{"hidden_size": 512, "num_attention_heads": 8, "head_dim": 64, "positions": "rope", "qk_norm": false, "attn_scale": 0.125, "bias": "none", "init": "trunc", "init_std_qkv": 0.0305, "lr_head": 0.00582, "schedule": "wsd", "final_lr_fraction": 0.0, "max_seq_len": 512, "train_tokens": 582500000, "dataset": "wikipedia_en"}
Each number is 500 + 40 x the weight over the matrix's rms, rounded and kept within 0 to 999. Layers, rows and columns count from 0. Numbers have three digits each.

# layer 5 attention key, 512x512, rms 0.0305, rows 52-94, columns 448-511
456596578502496507432441479484527484523470470537482521524450488482486468495454526481419486513463536497449440431498467610531513490475445525440474518437503487514564475486509475481542504445506582
532486509592438431502556585560549548463539524522510485470481563471494469510431499512482500511593532534481608539574470472499549496512498497515454491489495473514458481495494544429483530507432500
479499515521530527480464421489469514520599547514438504479498547490465528466544488469480424496465528516504541404518525475520523489471525564526525454536461528526475420519542502470550541518451533
470522437529515443491511502569468502518504530553463509483567413504475519492516529529580497503432512502468451442525502524501502413489492462505574443529529512564518508428539515498492527518537518
482522488487463479495505565534510560579486442472539537412454496502493482500494442492438523575479533521434434528534525482537545490513446511517545509483509519570511550517542568470478513472535502
563473505560456398486483525562501557485484560531489490479519549479453544441482567484523524496440482518534489541399456478512462490505555467517593437535512452509490473444484446554483481512588535
515456510542513509512523497522505485425491529483508508521488501474473517535484517534496482534513454511521527468536488496572510579510562518419589496544425435495485542567519461494502450512431491
495446583521512556540493467434493489414524509526560432528465499498439543481503517496480550539486496569511510480449497552522505492508595492445487507548549520531490451536508410458586461486518499
486465500459480474461487514458480519505501485538462492480501516518518541485428420530512440505525442487543512524474487473464473530543484546456427498480493508481532538496570499506490456544486457
425505484492549496508497475453512497514508612496447482478550484516509556530434493485476471572573558496446491536464507483528553512460418572507568531498468471489539529506549438501469437477458468
550523433550466412533534549482543478439496505503531461466479436452443533546541468534527500507490585510498520566511579499539518480525484403514517424467573512548526424524423515512494504521495521
493549493550513517420494580524539560546501533497527521470453514525531572468429509532483562508431495508524553524457492423432493483532473540506480430465423463457473491475484484525485463532502545
508426579478542510500419516476523521505491531477483450526450512481469506482534530485455501468562526631521465529594556460497540504466471523470519503501583449529486534459516436474569529508503467
464481629407542531531398553466497479474460504441490421490440573485519484491596523508543566471581512576546533552559545467520615475512505507453469448517604423445511512479505428526533547496538494
467512576483480493498500436442526507524467533479473468480454501518507486477544522481503495470516473556514500511559466483554543549472500498508467487487590483486491517495511465494536505504499489
511518480487511471497600500489512512482499495501487482491520499522519496512499536519492548553469539453489504489428495551500483447485503510505487487466508501498491497552431541498444482441480523
452483497526506495448497494514478489498520497517447496509519484498443470500482517513482476524537514500461557497507496496439445519485467466491504508474477481510541518461497500500494448501448510
488524530513481523522463498446493521503487517523444545488482552471511498484516482509497489455515503561518479489558489503473561498487468516497494506537517461462473520479527479495557472502516489
536459550518524485469495519483529470496444490496508510512496508510550524491561503507461536494535486519504472504545496467539527500488535489507523496437502485502504490508474520465490534504474497
518480480484532453494527511531536527500512430513559515532519511523508472494542508535496534567490501441484511529394493491542474497564496462477544492514494503577518490499505521519473529475502469
501476570564516530478469497500510467511455509449494480507473529521493507448471532459533530495541505484476481515451487534503501452492517492439510447520507478514485458495552501504477572458461513
509517547527499495563461478511556498508527497427466537476495521496506496484501524512459499435494489558495488482574456469521523454512494493480478483507493526455464461541466481477548504512500517
535468567536517558470518547459519535492480479475554548505475536564501447552475564537456472504470542527480430525541455550523520480463532502475551508434500472446518459525488482477548552518510444
427567562514426440526491513470498536504558492467526519510511475487541553546416482488504426473499436449562492481527547497453561445518455542544466538507541518556491479480551478488527557477512488
511494516500465471539494532483494508520538471497481486511481516508525510503504518467466477520512510547510486481574529498533502496520512489471458460520513530493466463513429524497505508482520510
525504473522449475490506523491469497494447472525487521526552520503480425456550496502581545520486450441421488473435487522516458510549451452410502509556456545522504447516485536452448441492514532
469476569499532592524480525414563522470499497439449565482464537462496514556535524510524488477558520628519522557593513454509513535488488507512455492520560507441416407504523460522544511509442474
534473520520486533482493525517549493452514534454482492477518457529536493509452555462510532495503521519512469526585485520514462435464493487504558493528535485470547481452502467465494491486520483
485529590570496456462502497421464480555451556496462508510476506497543512547533494482488537467491558505503484407580477493500493506472442573516540528492595446466488466480489522433492513480513450
463484539532468466471554474536486557480492511482479469553438521551526522485513540531467520522545497463519453494536505559518483530516528486488526529497437499416449505506456487483479557463504502
531462452536487489483527486518507501460499502504507549481556500516475494482472479494475498513480515472516484490471475547484450537499524481478472500482462526492490512512502513486490505509485478
517518341504495414500627523624465442426525403614552571628607487478538453418361417509565530554403564284409554437330475525493290466635476445546587488473323534586513532465468652465405495509457536
465438613446536520531395574444523490482484564469463466479449542493492509506598510479473503421534493632556499574654560470513614492477524548440455442507582460437474487488471453460596518490551465
494501470494508517481540496487498497499493520499495539489534520511501500537439480509526466536497496497467514512484508478477439479499488508544475506507511530511520491489488511535507515493527492
501497530485573486458511469424451476503513510512516497501475559533506483485494483571487466473508485501508472512551525538481449552493519489456444507514542479448495491538544520490518546486449493
473462462462589488493512529472496516473482548533486479418484550538451452498580542465501493500543542555583468529541554511465552472490496523452417441438489426459505521531496514496560482514400501
487570476525507473503589470504506482567531526568506558492509491464463506551500507495579440522508445480466570526460514552420525473486500476533548573476465517541498471468499557491458504512462523
494513561491487497545423481475442520540537475491468453467510487491487507455517470533529512487536467498522566530451507470449609537549510459517489445539544464491531492491531408448453508499488496
536462527482462432476502566534505516497530482507550509520478516549408458512529496496506533469538499460481475480509482526555416431496512423534569499524547500542464433510502539472463498528478469
543496498463506532511502481523542485416479527483518528497501571530517482538457521467520514525454459587450502529596489487510509504472497506469478487572548547527482490457466526567453530541487485
465507475529531438530520506556477513566482435530474570525466510506494460506547368535495537533469464494500484448473518440490538484499477507493534470519490474506471533510503521473480534499554484
491515488496551580454527481514480480496548458511449471510477540472488516464471461467551530528506478562499517463469476466464479514523486506483479510504527435540503480530537508510520436453474495
544469481552518504510516556515545488465478514539490548547532451453433485512503517495524512465501496454512455508478481459500475547493547483460506446442499491403511528540576581463483444542458449
# layer 5 attention query, 512x512, rms 0.0305, rows 53-95, columns 448-511
509481542551438536539532524553460494535457470476483480442509519435487416487514469478489574463569475533522538485500459531473487459532462486469493479496497443487486394545516539414511456502480450
534597477470456478435569488488474490533521503462465531461478525590486518503457500515475554422565499444465554480440495501485516472544476477546513514479495455525556523503541520457542425470540494
512480438563530446518469523510559499489505489525504463526541454536449484565461516506475502500519459534469546505524555489533514505455477488515545464404581444526491507462519512466491554530544494
510571498494510502504445537544519469622418443451544504420521523483435519517492502484490497548515549525413400548548497473539496444487440452549474557484556516544567517514501455417528514510540454
537432548500501513537485594580568533490471452533484487517513461503507429532495482494452533425517478464491537531463524485515543544515443469544523563524512431534482451464504449458484575551557455
515500495491505577476520453512574484542507451507512474515489470522499489450481493513540518434491446486473459563514463494520563544450492541513489505542437524482483576455525486509454567508419495
431486510595534502525539497547533512489505459490513503517477503464436449459544491490430507481445496482508398483480485502557484524530514535542509469468488543502420414482518442519547473512473492
431499472482471489478458391463505507441538550498476566532485494460444448475468466496563449520470472512450530493478550501518495509502471469470480511470488528462501433424536500488515548490523484
479474459421491551508490523536557441493477501476487462454522491525509497509475429515447481556511548453412492510459430540524482606534494486503430517472443492478496533452493501534494508464440475
483524543505520526489466527574479452439526462530530500513534451476520562544452525471479505536532514549520520502496451449526490426516528397534577502504536474556572529502476564503526493512496474
471511446500473481480514519494509521519505569562594515430536424413479597524452508602428538484472505460541464466518505473551501500498494453523491536434485505457502533478503439528530481486607530
630433608369568511490358577491607453420487549486443372527473597556538469488700558481485537395635510560573570576643573525527542455532546607513494501482619328513458550542610440464544558519498474
477502497490515477501514491492503522514485468531478514479480476499499498504482519546482516485489522499502488509470502537468460531538501515509457496482530551501457519538524496474506488499505545
549529528483496458487509503513534524483502499509525485479480504500552508529531521497488459467524500505501501504522510495430510489531496533479477506464552456545513533490576482480522505457479537
485497464522488464463556471531494466521539492541472575457540454495508493529464469551460505504445498452416457474457475498471465547497502467509489528505486573530507535515486529472499471503478511
486500527478443547516533525494478457497506474479519491535504494536448496496496467515513531558487540455471455526513529496503455489464510498506517469512504537471498456514470508483464533532517473
494477577484545550571435466450528542456520513466547478484425528489478502533510523492528473531510525547563527564537520502525539453459483475478496507538510454491520446473537483499566542461512452
450534525461543498538436529490523475486472488493497434495499525469521525458507526494508494465492475501524519510515533504524497487530501561491485490532544425529488523479499476478498495515505482
502479429498488454471528504528465479487476446554491516475574531474515526469468490507482494526475493455473453460466478464488438511517522500481542545472451542496490526484511519456424465546491492
480549507435494497504495529469497454511521515548479533533467473461526504497565495568478516495512503518527492516555469491507525510529472532492515530492537555472548502541467480494500502492463480
451532585492512565540448496462487492503490511467472478447422462552479470539490511524541525479523493505497515512523461501524520465485519503528450498510525497501501492479523468529557535506536464
512489535521447458520469496475481467507499491497481457497514520544563500462511519481500486424506534481529450501522474508554472457466458578488471491532506482511510497445507540530555482564422368
508467510459472482500520521536551490477474536468492457487472561494527532492521512610442565515540527517459460482539449471449437488523551509534458473473494484413492488463529489478515513489550491
499482596426509505556432454499530478544509527479514461515477524539501513521544562514542495501568494447519451566542550490491497498538477522527443461475505490482564489496525482507527565494529473
497517470470526544532478487505519428524530520550485592480521533453502522475531473446520449561461497472460461469480491455488482527512501510526515487493522492517494529536481517491414507503543491
531568541461510512528513475515513503545543513482473484509507487476535461560430465508487495514527480482480468538437483546519487461494468491523474488530482545462516526519471518554536490494489496
494491516503472530518481515480520491445489509541413449487525539474479535512521571503507507437596465517575532461521468494487500535480466578497437485506463458456464465505474454520482480476464551
440463508518517491505485491528504556490533549494467521482454521458474501498506522501551490493502465523492463518508470526553591517441541519542484576524444511531550536506547461551497576524538452
447483575498550498482454533464487438477552502502540525524425455537487429488533499487478525513527543526494538538542500509485472481529469517488499484492464480491528453463538514564493476482447504
509455611485539545547414514442530529451514549452554401472438574490525490551553482426455463461523474600556483589610528553442572470460489469502443520531548457483472445497470385579638514490535453
490467498486515503496499460484524472522514476516518477462510484492520465510466515488511497539503492523490493501506520502502495492493501498478515480514523496525484532525535468490511497491546496
474517495518448531418550430480464510520551438499472492471537463508437537493459530492519506545462435478460503483446447498522479522556516478489537437471416492538502489487478503471484439484507538
539468594502538563552447550429535526456513500486561438490450527476508510551555506447470447458513547560539501515550526524523581473475467557446446515456552447531498513541542461557617512478503448
487519465480557578506486450480524432503476493428515490461476500496429429546426432387564542569523510475512506579455459496510511395547526469490546469540444475436546531435491530514483459551513409
529499488537535543495535443497467467474522580452494552508461481514487488507505475460518533522413513446544467504469514512495487491457482484582536472506532545491481526549560494568491510480573477
530470514476441516511448542495528511440457548506550502517518523460530554471560470517453561484540540502515491469519550539504473455510504495509477496482550475538556595516477471536556523503500496
517566462533514463492524489534491509433491514536476511452528432439444550491523448470541496559447492512416493513494539420487507494518496456472525491514513578504498527464499607493481474532480563
530517516513511486459469487470481474470454545499506489507538462468476423512479518522528489520496434503528474438520464529503553507441503581440491555486493464437525564541556467482485494461500570
556544502509368505562502468511516479534511498557470485523556460503497526460470616445489506491520482490515486512478509549512474527519492537516482483443542497545492518548512486488529490497521512
501428488518532521590459428461488510457510509488541495463482531494502486437496533445611520584532481541464540567508471515506517480518561511534452565552469478532541445536542493537520515530513472
525520578445535462544574456492510528573468471492467450517488525481544502480534520487504471562523477513490518496465537544467548551410464443476460442512472589515499496523530457421533536468534531
523542459461485516481468491490468508425480478529442517465554520492473553506453514518501460622480429533469517479527478468488442539470494562554486478508478497504471454451554516510488522485493522
519503543518501502491464477487470492543482565437506451475438500552538547501459510419487461477517470477539513568488522558540542523478494504506522445522464462545503523510507553493542550494503464
# layer 5 attention value, 512x512, rms 0.0305, rows 0-63, columns 448-511
546500508558571569480523449539441520531458462538498507498517454475495464512484459471538466520508482455504648457487522458487459454407531489468476529527469512484564524478497516505490474467507534
530540408513507482560537443482491558423452558439395493371398578438489464440467539527562460525438515469462465496547455493483516464540415560443495450478550571570470497517518496433523530529494509
535513501456498498444456530521549475519490504448498505534524497504548561469558435571553465528531537499478442476489521493503538508485487457501483492488515485508524526453490465528538503491485493
535524551536469495477468516503477554498486433524415511465469493500512474484513594488540495386540486563470467501551481509555515490507508463543477430514508437449452522502550535499497520504529478
493505511513505543514521486540535445595528565499494511475481483391509473582483526552502550473489557531551504531454553479505525516559546450514505501461505535570468493468449493495538462525504459
504540470563575466468462452441494551534423471532506528491447545447462466525412542487495506467432404516480494529468545469469471500418430460538545499581542527463484522515471533562549556547502487
438431481567512444581536491483551454509558534484479545511489554492512518473574561522490525433534595492480509456474483533461495629513505441374532501492513477454521473396538468485468484499477584
506500454468490496552451468555524531477582545488514502518474532447549494502444471492485484560463532466551509443487519413504495498594573540506512568400522531511487444476527493478470533502565448
489479481509532443555504497528463523426423438560504477552507549463497560441485473510609519494517507518484522495505490511486488574576455474518467477485469488461522492533441471501501470574487442
519566513481525454492538569506508428409426500479532466517531466519513588541487463523467542499485512476491448516465520507532502499468441537535486474581587486467506499478480560485424516484497477
523484486455554489571453481494491489429490461570480522385489538464398563428589590520511430519533489479516479505511487578541537487480456493473467417549546508424512520511490521492484525477501512
458480393563425486523525485478470527538533574471521507523526452447486541546475489512522468516467508565495408490524496428434490495502504584382545449525463537400445482548545412502480482506520502
512527515520613476486508534427449494470517471501515526512509528468476505531497550453545525491498588522562484481530491505513469582544485554465484442450583453426543440492453421525470530511482459
539500464498502465615472484416540490464430387418446493511552498505471531523485477531496418529556397469526483522494501530529465449511581569553472483591486530444553531518534481509514416510503455
598499508528475495476566513503532475474435582560426475538570517501591565521494406526489572517460542513488459556497507541482487456503467530422492433549516486518531468518546418500499545542505375
514531540518489492521479512499542484563551461507528503583502431459524454460468479514511433479469462496500580515419517552558375505397393495522529502492456500433435507471598478462488455472505504
471438528482468507562560460537466569539523482502516489601520481446523459532480449502481522445471493535504456504500545499485521460537552469446571531503504466469421549505468466531522473493511493
521510470505489489475551482438526499504471476491528540525493523570499532526556491553420519506494488462489487500494527595513448486607446535586506528530533498424458482491571532509504456544467473
467528531535545509453537490493585417453426508511505486503438500541491487400545402434504486471510471490451454559516472566515452497519531571504518400466491509524468518526502483502506522462457586
544496507542530531567532486465544521505487462537517517500496506508503439518558494500539502452479513473480450506479493521513573544538543500512500526510494493531533485495445498513530404536497502
512467507535508522514540483473465595474461506556654474535427449470500470478480507515486499533465477462532443489536542472488517507474520500518581534447547519477521560572480509508512461497585439
390464512441564566453512523560464464466584566493586488553556477481495482502546564529520546440519399431565491507521456517440488483479456527491499482475493535576503577511478432529520461468510527
502491553499500570418579539609513382505514498485550490503479503512412604521471432528419478495475517477474495474463487468532506464501496512372442450577527492485448511520459492484539428476476457
504553469460486472639500477505503490436470434528455532512537518489448530537493562466445496484478478523532494527519559449547484525455499571548556417431497480513573501532534537448481450482487502
477524554470438443578508450387439550453427551451497501479482541470483493595445458459499498548498531503502564473479468509489465482507531508500433501515445507530497516484494494519476505449413450
473483523520469519500487510507421470580438479438489514525505539588449440507459416427431507464529489441527480518497539511456510441512512546485560530452522480459423521532524503523463524497517545
532512517488530473442537469544431461466486575502529557489478503456508469491522512515519481467486481469488538506495490528427487488499459498528550491422540482495453484428505528485441535508550522
462450432485496563563537488490512592511502537496481512514430519521488480610552483498428479559458530466542467540472529510483494502443503499540549506521365494484530452489519485511536354505458513
498526494519540540494535530516552456506503492414536496488501479533463484420504562492476474495484507418437383524469455501476477517393498522451458572502449522531494524483493500476510470517508498
430516522501488482518518497462555470450485511487491450514455473512511482466558546558492531471483510545477517527471581587532509495519485454495551492559468561493518545493537515498539465578465454
500497563482509499535575494544534507487448533520580502531425475480562570449469563482469506496509550513510549507513540544479451493478531531504500414484537521560524516523486528496482444479470510
515490426535549510478502500527485455512457461544539517480553512472522423522477529465580548562523450534512420512507568517539537495486536443586454445534499530490508558477448526513459628460468552
486494502482509566474487497512497467475447496536513466477499500500490553479539524472426498600497473481417451494494469437490549507490519521532517542513517442539522561583529530501558485464499469
482504440515597540467565521535537513535532417451418512467518442501436447501522485494511457543532479529480527549540512539526462500511462558574523552548498501454605463434577496443548469503570544
465521492553452443562473493527431525547469450557516502589487422543488483508455608464476577488508450507515532498506547472582509495530520424465545517537512506474562496480463537478525467495524543
522463428500454523474443495540470501523476447455535497532503523531499504498503498463385417567520554515503523468568513365467438482410576582484515474444518537491487446534562428484455552453489548
469514481549515461451447426537508462570512552495496473483436467550527531425499522490397537497461473589516539513504496546488537475591471431468512430497513481547469427471422501490508549487539505
397516466518497448493502524533534557536474476536517491472485546552472498537506510481531489527513569540544548522490520406456481571486496508481491479497464546512545481456581467520505418508548436
428495524501531509501429524546489553687504496502526483491592461503503465473514452508407516451534506559483502552490479526457564488525559458415463567506517524480512506525472591519503494470520454
420452512480563521447553547540514434530522534539488491488514542474446466517488421517465515495504426448552504474474549513499592504549473521546547613479452504527492493487554466509460484396539583
538488456493508476496473464545536403467511482558475520504463477432480495520512450527478469429510515509497493512529515489497499578448499553490527439457556471484583572483506464533523513544485498
552464455550482502378482482486484532423510517549446513550510503457488505484459504544489463489507508491512469503534557490455555531567479487537522494498528501536550515542520469552547476535465517
519530558451535496564455518515473473507559504473460527514470492543536452609546483455486540438516505519563574454454514459500533504546499537527567525486526498520543502431472550531511480476472487
493490472504474497523462504517565472589566536456445490521498457603480486541460439487504533453499457545429572498467544432462539518559536552478548564454534443552558496484527483494497535441498481
484475507485472497458477554533459521470526528472471511491546459551566537495452507573565448411529471565520466508537542459583454511601548598426435535512614494459457491517539417427484401471540494
453501537464529545506484463464468446573509550523528518456514476447479472516513397558566463505484496608451515536510508507513538493538522477587496557381576542536481492497555550491472410495545569
543512425493453538411459499496451433507499460509513555568524488506515526492530479525498460557596530569410489545526516562594508488429450523490494406477550496436441510488518554496478579489502487
496548502505632514393442504423476511504584547570492540435474487495455521501398510479536482505516481539541540506498485531528483489469477498510459493525522475511464507506535504485500466569546487
497442470578498476360514504567491564500550626463419462482557423559520491421489536536473458524490430493508471529534521499463572487476476444494533485485511523527487445514459486520482575543495486
539486509542492489413489420479516480479523465509512525445442482462512525533543578538515402500508526477523534496497433541482414496539463489468557547463545486475554472409414512515509494480475566
510456450490507575441523559530571410559515565451502473497625569466542569529573444511480489535503528448464482525507500548512554529558471469451520558503533502493520481477496479483487558465491527
532486509497449564478486498497560498504541473454536489465491539468440481496532509564534489386508426475434496533472502545523499509441493509486472527488532424421477534485451444501487542475568489
491491502511399474493596519433416476503505490528485489517441505559474510588505604528462460531541530509512421507497509488463497466548472456478450390451474535463495482502511471555489542500456509
550501519492480524483551485505522500535419517460542493459387540536479613465463495496559505546535604570458485482494491505460482547409479482485475386493512515394467486476481503522509503540462438
467521512477503559483504522505467477466514501526574491468495507435493470481480617511527471570512496618496456522481584487512610494525436558499582502535533514511470451467466480500468472459481480
558452447454496538456533472496531485516503507526518496497495554498426540559523524559501503504472458463506601493469508455468503479502516524511501477497506526483573484487470468505520443504507525
493494464571514509451487437466512576533524510525488481488468391482476449497506495444496503451435466425587479538511484491489475487535597449414561466518480440594503520484514496504464514527429444
493527470512507570501465433439405517503488469414467534523524527539523607543459515488556498491514446451463467512493532476524488564463547496526517525460515485429482469471438571514513426495473534
572455544505487545458520494518420462568435472498459511572555495507514518463421401502548517475489516445476480533498480519504448549570447542474465470463522433469536480570470450465483510464442444
492522596545477582535502503460526532513499507484505462469449402457495491512455530488466567509465517435439509518461519465460478457521478504505523475611443504446535437528461490527543469441524496
541554585468586460486458472541504498467500531537534520570467479486475514475509541525473516456508486539499448485527526489491454530524445563427541536491526506514566450503435476509505529491491483
501517500524466512452484509596585587532478477455567570490518470483482436488550539491425513547495530452517481504435526438487525503439465544397487562577475508458471483519451481526498563495520528
509459505468461409488536525503620466550526509477531464512516524520505515492500494490493532426486518416445483479411523570480542491496546543490473562560530450571487466430405534478487525468576547
468543435465439444496461500489432553501592472522491488493450523502516482470438496531487517548449478498453514535515587440560473460557555495446508493523412587547521493558554520513493498487527554
# layer 5 attention output (transposed), 512x512, rms 0.0379, rows 0-63, columns 448-511
462521392562521456442558547471610542561477503469538535471473486495497448569477497484582532499503460537459453484496512465495511487506475518494583473487538409495556508484470461526513534494451506
501485494540443539545426489447576484462473546474481522517549488464508461471504575481496484489522424423502563517464542531474467568554510558521569499484440453531577444534459555567478530520524463
501519480460567501517616487460464544509561462507514508444477485449518449456417532453538497489526484490488509459425423494535512517471522554474499468520493486481466472597529503511535521561442465
460550486490520518477516447459458552496413565494502458424436511565469518479453548473439558548541483458495572454550473500530596566497537471468572470505496509471530464488471528537424466543486470
508486438485488480427425494500452500526499444576515469529552529488493436413526506484539439472477464493497511447473516458496489486524489507497557482476497485458506488522541495498487507538539443
457465452486465483500506516478546540567462562461549526435467481507536540482476532493508613494466491495517418388522534464494572508539506525524465433463543447466567510512526574502486492447468516
543566465476602566487433470496493462570468446487492450487508485538421562506544527460508436475483507501465433525531510482552522498440479536519430557444501472492480520502529524490509450553475445
493562541458515535519533477514547425528515511544491492503547488534509482474482482551514499467453511498500444521506498547590449546481451509516490441528506490507532521494399523539519483528449470
523489520498484557532491505449595492531576555527519493525421444504495431489451524493426558516479536480462523551533509507443523384470546518454540565507501534574500516476485505487515508494519497
526539531548502514547434476531495495504521613553442495440428516560537472494513485540528438479470547496472492521525434482452445520475490565445486498522464479487429467551479478472519514480498544
536525491500458541543467494494529515488535511415494464523455483513477498488520455440526479469505565455494473437434543518508484512511525534414479505498510486494573591510582498500494518490432511
457527564522498470456547467456488513446502543468473532427481494488544551487541528540539492492515511495491550452447516507523520534512447518498458513557444551464529446539482534554471473579566465
549538502499490601495547468477522515481506527526515545536541461511511446458501491521466454524493462438514582533502552520440460489495516499510546549537558569569473519470530524485538492495468400
537498499437503533492494459495567516439466540452515489519527446567463446371479515481500590503504501503491543517497482503568499539492517460497469550487539425506479471504518511458426560510504572
430412477515394472463452481538508473533437450444556534494494510514528454462523490437495480441467590503540571376526538521510476507521490474510466511505468523521470460546536485476495485480543543
537475514426544512481596466518512546548474478558535472583457546513490527467492473455514526507486467535442419433554479532553484503470543493501502435500530430456516425459485495502436477496461489
511478513607467508497416561520569504430503508442437476545511539513480514421562511536483509488499514462548543484431494482531479516490535472484472480523429540439480506511544540514481479574496562
509475528510412519487527485491522528438434515462495475521498513448563539465528481545517518465484574555516541447529520507439443539495497504451431493517466532528477468435540552462570572438444447
508450455492476437511477479466482551603454420554557511569510530510516529470403568443568512553433524566551567518465512493443540502488446539481516495547564467486528494479546446442522581548542487
477549473472532485459536503514486488499427483434419437512444497468455515445538566486492546567518466508535597490455535481483515516524486481479544440558577497414506564482542534499486491467515408
449518453479495480499506515539509492485465599456417521420515455478563562555545519541477526494486540438499509576468496480528491492539444543471467467576480582494510453512452481532544463557521468
553587489613533505548527485549475492550442479548478500544522563500525535427484497542467477480565558525454470497462538485528548459479547465464490511500519561550455548512570494490532516546473460
508505477573488462569397506481455530442534477498502466521537557502612516535528533495544442480478480501500501544495490453382506464547508477499515514444476499498537551548429525467436509448525616
563520479461535472585538490516497481579494532551472467457536463484529516545472516518483464529477513513455505491474440506496519525536507524445476496514477516478520539474526396508523512525560552
506471544517459420450522497518542436501521476475490502493499517466490479536578464523485500564478448528476525501499471567512466494474507549529569498471495474573433489505430499483479520520494487
495527511477451498480481499467483561459546477516520445419499482402537558481512509613510483477493536544490423485423446500512472565517475522529467463421477509479482466520473575517404560487521480
473479508501499479474485523433534490464478453439430518494567492414486556528531471516452486445559537523522480505481537485457393462496491465560513554505543527479477478527514478509527563530500478
460480536529445420508572493488450489529529528462520438478528508480492565469485573516490507543524509499448533462468500483539524520569502516516476489507551484450551553476530548514343517539574521
504483434535529555517477483451455492550499494501529468523529481479447432517505465542453411513425446555497484498447530506510530599501512472484508525424427364524552496506484490483524603493511533
535475547513480540483449533477488531501499546492513476589472522431514594443445519519532565546486523528454557501497399479540561546515475542529479454436475518512508444454530576435432471466544482
524491464560453506449486490486489506533519449476502475527596504555488482497568507511459427475540510494495484501514507493442511482508473512512524491494423479558464407545477469539507573547540491
510448485488470496509530532507568519523572535499504492531405481481485499493538541484506540500519578488569495506424478518508525517513438473528511454553527486411488559513529528487455475542550477
502455473491531405540456500477444462497502498471461547430467478492553532521326468504534519508489511574559486544516529526464506502463415519468479471503502480498554480533507482496560545455454577
528443487515476560583452537485592534445492495547518491655450499471558467458437530521578516472500489534504476533489489523450494452471529470505511541391449466512526484512477480527399555474485487
497491490510606594396525572512582525492516480561522455451476467503502526562501474572511528441520585514476497506419560503531464484405478510526544491470488476491490501402461501459484531505470506
462551508491607520519569479526445453462597558451586520409554472531525522541492484515516502453462490506565513517530485548527460494430419502452498480518545464449511463495476471533543548503471510
523471501463512476508499545415488495514488503449561549479553536498550496496448506472518461437506591502524490525480519463511548498518477512499448498454507495522527562529419443479584537541512460
468510502465528469536505524462489474526455471424495487466501480541486566521511518521471507565481503455483456473401524526511538490541559478485504526553536501542458538511452513474503536503535545
439481500522473548359506513458468521473425462475424499566417481461512534470525495536501496564519420495515552447439504459523565501560549486461578471508480544498587533464490518522514475516526529
472522522513544450556456443517505475480452510476490541493579512535544522530532527533536512456493543564405482552532435492476543426501486479484480470448607569508507531479495522504429502499489398
490518522511516483609487519477524568493543519506442502493486554484506529463412554478518450475475457562513469471483519443487469446543469463509553461468595446486549516508428499456444554496517515
489524495448450479519456473442451461535454513461489436520502516485481451472541488553469496512473473582534462475477493490517487434499512454460423497464526485495491481495428513491513493484503432
513494512535507511472415483496488580426473495538475437551540508504497490561470557538534495567464494531495467533522473539453502437485485490441550532406525535425528514470511506498549507452443525
435518563446451515500553499530520557460456478482506476541460494465452569540513500583505470515464454556541462513492511531507526505469506467500506486467470568512474496494497547497555517461485554
508498482475463591490552459525504471449516455506493481518464460489481460434565502451451505409478532435553592520506530505438526570525498416509458506558480587542481483527449467536499533490558514
440509523491518494505547431531501482497511408459416477514522501458539527500506516524438488499566439500525524483487519480496482560440504510461661532598459518415500514462485514553542501550480471
522507528442539483522524487502492568507510511513533535460543504564499446538581468502504535510461532487578425465537508488599434502478511474485401525601475500464468468501558418492572544468457528
581441498478484494521497474459460510487449556537498522490537534526596461457571476495498506488517503472492463476535550497482457525530487427554546480548451509536491432579500500493438548490487458
489457544549507458467461530480491495489429534488515483513461542494524488508461501460498507413487503485465492503435487485566475462528504526527428494507490509497434465476471513503479492545493458
502489515479548461518468520432450519485452567525568432480525494522470508448503569462521539532431509431485458545517494473567529457535542467536449438510467489450405546580542526462445536538463499
556501508517565521507517532484399486494437378444551521516460473521478442486466465523542464472499492474480501472552521525532523468446527521445563495433492437525459522537555488526499504493419547
493525533480507509499506439471513562531518414478499474529462486484429523498453527523531518535544477511505475460536498519480569522497530485477482469465484511524523484528528563453470527474524489
573551521564469483473476468606448489483591503487501483525522547485522513462596505540488476514485558504501433484459482498554533505447524491490389465492466494478430466512564505463520424504471511
523472410566488522537397505538491503559544516521487505471471515551542488534506481489462461478492518518521552456461486501526549522488472553449505526478457472574569489478463517527547468505550486
484564544503516538561539486501477438463515550433487497607518533532581566451595431552473504529494490504493564597498508538436570423481495492465439417526531605518509502544518499502494509514464530
547512546533494481534536552522549525442451562403487568511585462517481501528530510478512518502493485515495526581515500534514558444515476513489488550485561495558563484495509524503455467459500467
507523455523441487501494503493474506508415519438494514478555548489516508451489534448442517461511501459519535566413497484534512545541513432502516492497536512513480575495445551507440451579564465
551553490551541461430445548462464518478478516513536439426535493508474449514536518523494492544490543547481486460477543515511486515562465465463495523506531477469476464528559508496466515526531487
558498486507469535554512500531485506533574480586568511524383436462537442496469523481491507489455494471493580563450539496445498452492582451496559472484512471585447514499465520472485566496570508
431505513499534436543577470497564539510509546534486478506461501455502507513483540495528562529489468588486447491479516491503571535526509550469511477507480465535517533483509527395460455546519555
502462528513522483523575555464501467519456544586542502503451469453523493547416450490544459536476507465485470521456452504536488466531515511495445501467429539493527476477495523450468540540496493
500531538512520512513510530437466484493522517441460513423513489476527469465497541468557496486495432477533544441461501525538609599528527480496449441489571489525561548505509533517445489494504436
499486567471467508455442547492478525505508430520538466470496533470511492562527479525522507514479494496507483461553490520457469498467525474541412513471459510491464510482487580457467535453489559
493522517479560555533522548495513434507388555425457562475550439524472537505542504493455510486546515486513492502485487496525511542460495503493534524531491459574500487432468527523491476483522516